Part of a small language model's weights: 2.35M parameters, 8082 steps.
Each number is 128 + 24 x the weight over its row's rms, rounded and kept within 0 to 255. Layers, rows and columns count from 0. Numbers have three digits each. The size before them is the row's rms in percent of the matrix's.

# up: layer 6 MLP up, 320x128, rms 0.0587, rows 217-272, columns 96-127
# down: layer 6 MLP down (transposed), 320x128, rms 0.059, rows 217-272, columns 96-127
# gate: layer 6 MLP gate, 320x128, rms 0.059, rows 218-273, columns 96-127
up217 105:095095135117123134169162135151159112109096114110136144135177166114061122074150105103178137124127
down217 096:127107124097123123126120129079167091133081147156145135127113121099119122141114112131162146138074
gate218 104:114149140138195168156124123080136144090095096100112093142164125142149112135108149108158157131122
up218 105:096104138141154130108168128132137118115081134164128127150156104136128156118138095127146143190128
down218 100:153156117105080081141108139081144132115138137131158108171089133141174096133127124080142127098132
gate219 106:096091158113109126165139132158139188191120129104124127142157143140108137139114154088102111108120
up219 102:109102100126109125184125137129109146144138134119149160118104143063106144125140119097122113120126
down219 099:162155091179093117107116127135144171169113128118113097161092121138109152144096120177127118149177
gate220 103:130123110118134139146117104134116094156144160102100110114100179139125153132132169115184147144102
up220 098:140129176095121114165124090167158117159117071140133153093123115141124172112098143139172147136161
down220 103:133142146137104136114081101146179098124140078139151123151121116176134130120154149105194158154110
gate221 099:131124151121119170127140098179119090118113120130115090091132134136099117122137173135151131125111
up221 100:126154127127138067149106077140123087141130147159099094103139127093114128117128076127100194078154
down221 097:142121110121112132106104136113142153125110126144115115107112109149178174085151185109141092132196
gate222 101:089129121136176124129148122109114141146092129141131125183117104145133185112085107116122119173150
up222 107:118157167123127122136148121161123140121178144153077129120138085138163145112130081121131125166115
down222 104:169170120130133138132159148080116167068170135124153158098123113161136157140133140157153081136113
gate223 103:154178100112140145154149122167137096117123099125129133128128120095150144139118135105115100108131
up223 102:153163133090150094110117127118108133159094087109110162135123150136142137141140124113163152114112
down223 105:154150084132180124146141117121088148070103147153169158100140135132146140144184121117160139137108
gate224 102:125124117104106108118140174168110173131094075106115112120128117151116096159168128136137146135145
up224 099:141118107122087114165120073112132094133143150159142174108110153143115137143163128109138127126109
down224 104:104118121114102127106101171094118121081130087128108131128138132152170138167089146102091129122150
gate225 097:111116121138096086113106115124178114138134107144124102121101133133082133151120140133129136108119
up225 101:115095153150156105136108099123141081157174189149122165107166155172147111119136120143156153156070
down225 098:162130151143124156144096120118133105102105099142113137123148109098108168163085127101122154098151
gate226 096:050154129114096156138165152114095103133166149174148102163112156146090144125152112134168101138165
up226 095:137095127171098090135121077086114143112152132147153101153109159136108143151129111084118139135121
down226 100:137125133103155109161135147153132173119147137126176088133127112097108131147099105136129129118133
gate227 108:130154154082121150114146155115090125107123129165179146158131090108139090119089125134122094151111
up227 106:084104153114138134110104151154122110145152097134107130144106128138112105095137103124123177109116
down227 105:136187099153133127125157172133146146129178126142116161125159098102152129126143114092122143140084
gate228 099:077104176136128161171151122139195162129126127124165113130133132110168152110097087124168137147099
up228 096:081130164132152095146157164135155134114129072143114121118130141137126113145131125141095109141137
down228 098:131136100151153097141106159154111143131156117142110103138076140120123112196157134172137110160130
gate229 107:123143100118132124145146171116105144126085150127126125118077114144098144139121131146119156119149
up229 102:127152127170172152116152136098133128084139124130160079101107106122110131110145108162134104140192
down229 103:091128100094144157108105152116123132109082136127085093161120104123127137160176110109150138101126
gate230 098:155108132119119103102161126127123148113124092151102190119120155099178089107132160157133117149173
up230 090:134145063146133134132122126175088127180132173147159099141099120128110107164148124130134125135107
down230 097:136093090119141095124136157110138157119097098137171119153124075094136090141087111166114116122111
gate231 111:128121103146105143142158120109113136138125127112143137134129123139123090112089127145128131124140
up231 105:114133115122133135168160140135131168162108105113150109114152114118135112149158119120160107158110
down231 099:123121146102161126133127135135180131110095189149110088094153117125162130126104136112154155138154
gate232 095:113104124131125115132132132140108143141135150103113136141132103102155167136143148110110113149141
up232 094:147138164121100174110125153109164095129129158144150126107146143164073101142130115161148145098105
down232 098:134132146092147123149086141131092153134084105123153092201127143162094129123115129141110116109159
gate233 097:110155151136105099118123142151098145083130121136107125115131108087088109091143147179168127132084
up233 106:126116114133089143112094125104134136142120121113121145085128099160123111149119111171131076111087
down233 102:119119123128123170074166154130134138133123186157088164114112109096087131138151134129125158130157
gate234 113:103161118104111165097113105135110108108107121161103069166135123163173077121159121109191070161135
up234 114:108122115138141086118190178160176160114112126160172127070138138110093133107119149125133119148111
down234 109:149134116182168135108152123131133102133115136110124113112148094103118121126104132095126153159140
gate235 101:111118105147174103134132165112100136162124126144145103126086114109107139088103102059114114095140
up235 103:155151110161189156102099156116126117130132125126102157100101137140135089126145100149106126133120
down235 103:148143120120154129146101150139129123129125132190134137077172122109125125152108124129119113130137
gate236 092:131108122164115104115145147103128125158130093116146137117100130119116147147127128127123127087156
up236 098:128141145145120135084134125161081116105143128111151132119101133140126142163101146188134143137096
down236 093:139154143120113106125159131083136123097127118097126144108145107154117103110129123145161138140103
gate237 105:130150103147129135116104119117135140129119116153106118132103148124118093121154114145101110157123
up237 104:156135130127114136137155123109166142147155114089107136112136138139177104163128132149123111116135
down237 096:137136159116110142135115142117150143099118137120129110146175149136150104158138180123166158173155
gate238 097:128127133105107113145130104136161130147130140119135123116121146166062137123099133111145132126126
up238 100:161141098078122140145168127074147137106090133130121150117140115131130106146130138137161125131143
down238 096:149131131102099102106076090150131140160121156120109158148158110115091135109095120149086139164118
gate239 098:126181138142126142140160133141137124106151088129132130113118180126161117148112098102097172156122
up239 101:164112106135100113148126134167124174115105114100135094106126124144133096127159126151141185120169
down239 098:073136142134142144174110145116121124146163115132106140121121130111131078140108121144117129125160
gate240 099:116170161118095149099128132131102129113113116102114146114090102167101107096159142112159178143121
up240 103:145101104155102149128157172145129106121128164138141082158180135129101128125129138133102135156163
down240 102:135150153117102122165141144113146135133144128137129121192134144115107134144091138129145102093130
gate241 095:156082178108090119142141177164144154091112114134145116135106138123124113173131123146086121154097
up241 093:142107143143086130165162150137126115165106151108151127159087121124157156084089103155104101154093
down241 104:139113129102108144141162118109117127154136110149180130105093157136134205171108121134137081087133
gate242 099:090094149111124118133139145130143064141098153146145129125134129146127132126078090082133145118145
up242 096:076125167116099144129136108138104106165153126101139164158110130116130110155093119140116137096124
down242 100:089131164161161142147105137136144149124170135143103146112135131132138110132127106127112139106080
gate243 098:132115084144131210146125125147060139101105118125102123136086129149162114121126164090171137101131
up243 105:135101071114097128158082109136129151159113101102135129123126110090151091110162138093087080136108
down243 103:133174160150136167157125148093144137131156161111135194135131098105107151127105125131098141108139
gate244 098:087115098111101101143145139108134166113135110129170108093138170123154136117130200118122121154142
up244 103:150118089128141157140118131149159125140157114143142142141124138088160138111111141154150130083114
down244 097:129090158129146149163122170137066139137124119143146148087094134101090112158124139109137100102091
gate245 099:134116119115126159194129084142124112116100138110123083088141092164142129115108107193140123147127
up245 098:146141123147117135107176084133133128122147152173110143130154135122144136077149115107180137129109
down245 102:143156120126158145156085128132096126136120142141124187117105112127103116133127135110157082120189
gate246 097:161145110110131140108159128127136192088126123147125119148136124179097105127141141140098110123101
up246 093:122158173117136086161113152127147092143123106106138132137171110098124079114086115160133147088107
down246 092:124099082114121139142145122158208137126131134119123104080106108113133131074132114147082156143132
gate247 096:109165128129145106116155101101156138109102091136168129113149119132127079110179124080125095121157
up247 102:129143119126165162152155129128136157135132133069118147134173129085124130119118153147134095115114
down247 096:173156166131076104144119174157116130154097141148069109167125132140143164139119128145135142181155
gate248 099:110140154096158113146129171177121105111107198101164138088139133123127121095107135116143122115135
up248 092:141119209119156139156163103171148148122123116102182132117133117157101137114089099176121144148097
down248 102:131109105104120140115098136104078112104137147150158099116103134143100180157133116096161121102171
gate249 109:132133127153148111130143084173109099104140137119100077136097167117135130130155119146155120112135
up249 103:092105143107148141118127159088103174111122093110126127127118114153134136116169137112137108173083
down249 104:167124127122157126168090152098167135105165151128113202133192119141141122101116180120106102110130
gate250 098:092143148152112131104159090153125131130152152156143127144091088123125114138131132127171173143111
up250 104:145109129138121150124126083097150145144087150079125137181117135109158103143113131115162127122089
down250 104:099132121134163109128121103114127134177143135177121137103101127140116116141125134123118188122131
gate251 097:107141070107150120165123110136134071156128133120123085141107144176140126136137122152150132113111
up251 103:146131169187172127115091136128098138138109122115125151113105150099116154141111134163133134196108
down251 103:122148154092097138155095155127114136146120166092145145131120132149100078123114110116147115161136
gate252 107:120162156126173148155140115115136114186125115107138108193137139133130114135128125082151095107087
up252 101:111129116137143134126152147123112170124120125096149139168127153114172098121089115134109115111151
down252 104:136136097098142108105116105124139132111113138138102141083149109094188159103116187101171154102107
gate253 099:142110152142113133151171160111112165122152160123129127159133117170094120120143132154127103131152
up253 100:154093102118122124165150127099072147072122106089174122093143058144181117154130122130104118112163
down253 098:136095149080146134113137112134128111097083105138121122131116143138093091088139113129129128140114
gate254 100:155080115106152070113117128138114127139149115125100176116123100111150106104094145056138120110131
up254 103:164148105114134099147174141102130181083129103104122151178173143119167159134113161109147095130128
down254 099:127183118096081087172129090178099151086118132157109176127097156153159107098137131148093118126114
gate255 099:104150153090089144136097110157114096165112118138093080144112120122092114182121110128137136117142
up255 097:160153126142121115146071130115128120151141137144117130149137145147100153099122080143099090166135
down255 095:126136097114101067122114147114060092104179154125122102109152079130110124134120117068145144147107
gate256 103:119139160120111157139135123123124080159107162125122127175125148102084091083131140141094095131132
up256 102:110115121112157112116115171108179122116109110107096162093173082153123122109078117129132119120153
down256 100:097137164146146156129128127118113127099078099124145185127128138130135114146103127090129134101133
gate257 089:094132141115133147109124150090124131079151119137101111105150127120107123093104160156098117111116
up257 096:110117142133183108130149109156148151134098153170141098131145134126137106138120139159148155145085
down257 095:143167097116108137185111120121094104136114104119104134153124109171164139066128167173098125134131
gate258 098:154111153113121100126114120130140147094095131128103141129111146171145126145109110072156176119114
up258 103:134137112074133104128115112094105135134153145171144085123113115126096144098129128109125155141115
down258 104:114089130112087112090116138159132116122113113173152106144147150159118132145119152094164112170101
gate259 071:086129160141195125125140147165147139157148136086135163143122149137100128095145139161131149095141
up259 085:132129139197137130077146114109113128133142154129133117113176154140094138095169128142052141123153
down259 093:106137146096149186121108184161118124088142113118124107111121140117130181097150144139174127124101
gate260 100:183193149141167120125123101142118161191115126128087102168161118150152161110180107110123123115120
up260 106:123111143158147096140128141151124139137092120118152153160125138122092147137172201164100100150087
down260 102:121089124128088162121138131134140132087168136096097107099132099147116116160066168155133142159028
gate261 102:121154118144135133134114125086110082122137145129092167154117153098118103146120141139148128131148
up261 096:116080111114150128131099144131119119113161105123117113133182067143130087115154074102134161087129
down261 106:123160137076117136132089146103126136118101106140187123130097107147098106125058097154148163109118
gate262 094:095107102147165172125088123141106136104115120114093123128106112136156187098143148149152123135062
up262 093:144119107077146170142120129112191145073107100149134121117111103119140137121114109141149101122169
down262 095:145085115142111169133116151132123103114109136154090096130095105163116083112126116114052140138161
gate263 103:166146157125119096113132114139131132131127095138134102148076122103157119089133154161107138130176
up263 101:147091130165119102139130105141091144101120102127098129130114177108102136118138148111153139144152
down263 109:110124116167142106130123118160118142142109185119119107138138142108151117179161086144158114150151
gate264 102:169124129121099109123145117143139161153117123146195121154122129129185120141119141084142129125130
up264 102:133107142155129108141160144158146109122111103140175098125099073093147137125131154143150084173131
down264 099:134085118158129123100092133106124131159169153124126109139143108140110155140166160122095125108135
gate265 100:170111103108149130146145140192115151150123127117138150102094114124109109179145114133127150132086
up265 103:150142120143156100113078126141149155126147096108110118101113141127161144146081138126175136139175
down265 102:121128099117118129140130098129122106117095164118168132106098149130126194123140112152119182101118
gate266 089:131132140123122127145116140117129089138155138105118122174155121096118114105103139099125122188118
up266 088:151105141125096154150137117102095133147153094155096116078116140104117114116152179149138112106124
down266 091:098140142146164171087168140149153095150104100106158134144088096130108159140145078109125117161135
gate267 104:132139161135102143156109078150140149140081127090088152126078095114090147125128162132152158113143
up267 098:173139118107113156073092135144164155137129135115101121140096155117083132099146081105140136139155
down267 104:140132130103124126145112144121088123136101097108138081174115148082094099152157142129114099117127
gate268 101:104095172107116139148107159133125131114144112131115149150143108150158134123106091131172091155176
up268 104:130142140127164101180091114178117120095167094124163156121094152118119159146098141137150114153131
down268 102:150108138112092087135144110122137122114113132152141101140147117124099156147123112166079120108125
gate269 106:120139109110086137123123170149094145116157127148108150160122160178115109114116099149186148050126
up269 105:110137108131114077168146113123123104100175132111124152087084134135129146118127131115127145086112
down269 104:140097119192178145153175131141177140153156166090117150116162108148143118121124106123102115125101
gate270 096:142102133139125112112158121117078142129114150114088130125140148178133126097173134128125103122111
up270 100:115124145127127148184153140127154109126124065130154123130180111110135094110130119111114156140121
down270 103:138147111097172121117097098155117116088102081108177132095129123115118114141130157123148118150135
gate271 112:085101104169162124088136123143109172124118122153139150084133104114140094115135175158121116133078
up271 099:121145105120132139137129116168130090098108121156127136098081129129191151154179113125136088135118
down271 105:108117112127091138079098148127094139131099126083128144114136110113126147108169148157134104172091
gate272 103:140145089107090123121137116140094166142139140150084138117155130178121101078103108126161120163130
up272 101:125142158093103142086128100154135121156093154151093142136108149124126098102129122161128164112118
down272 103:110110124134144110131191130116169094144127147119143095160165170129135144119123121153109191141125
gate273 102:114168171168123151141099126130089142132134168085106151119125127152157086110112130146138161144144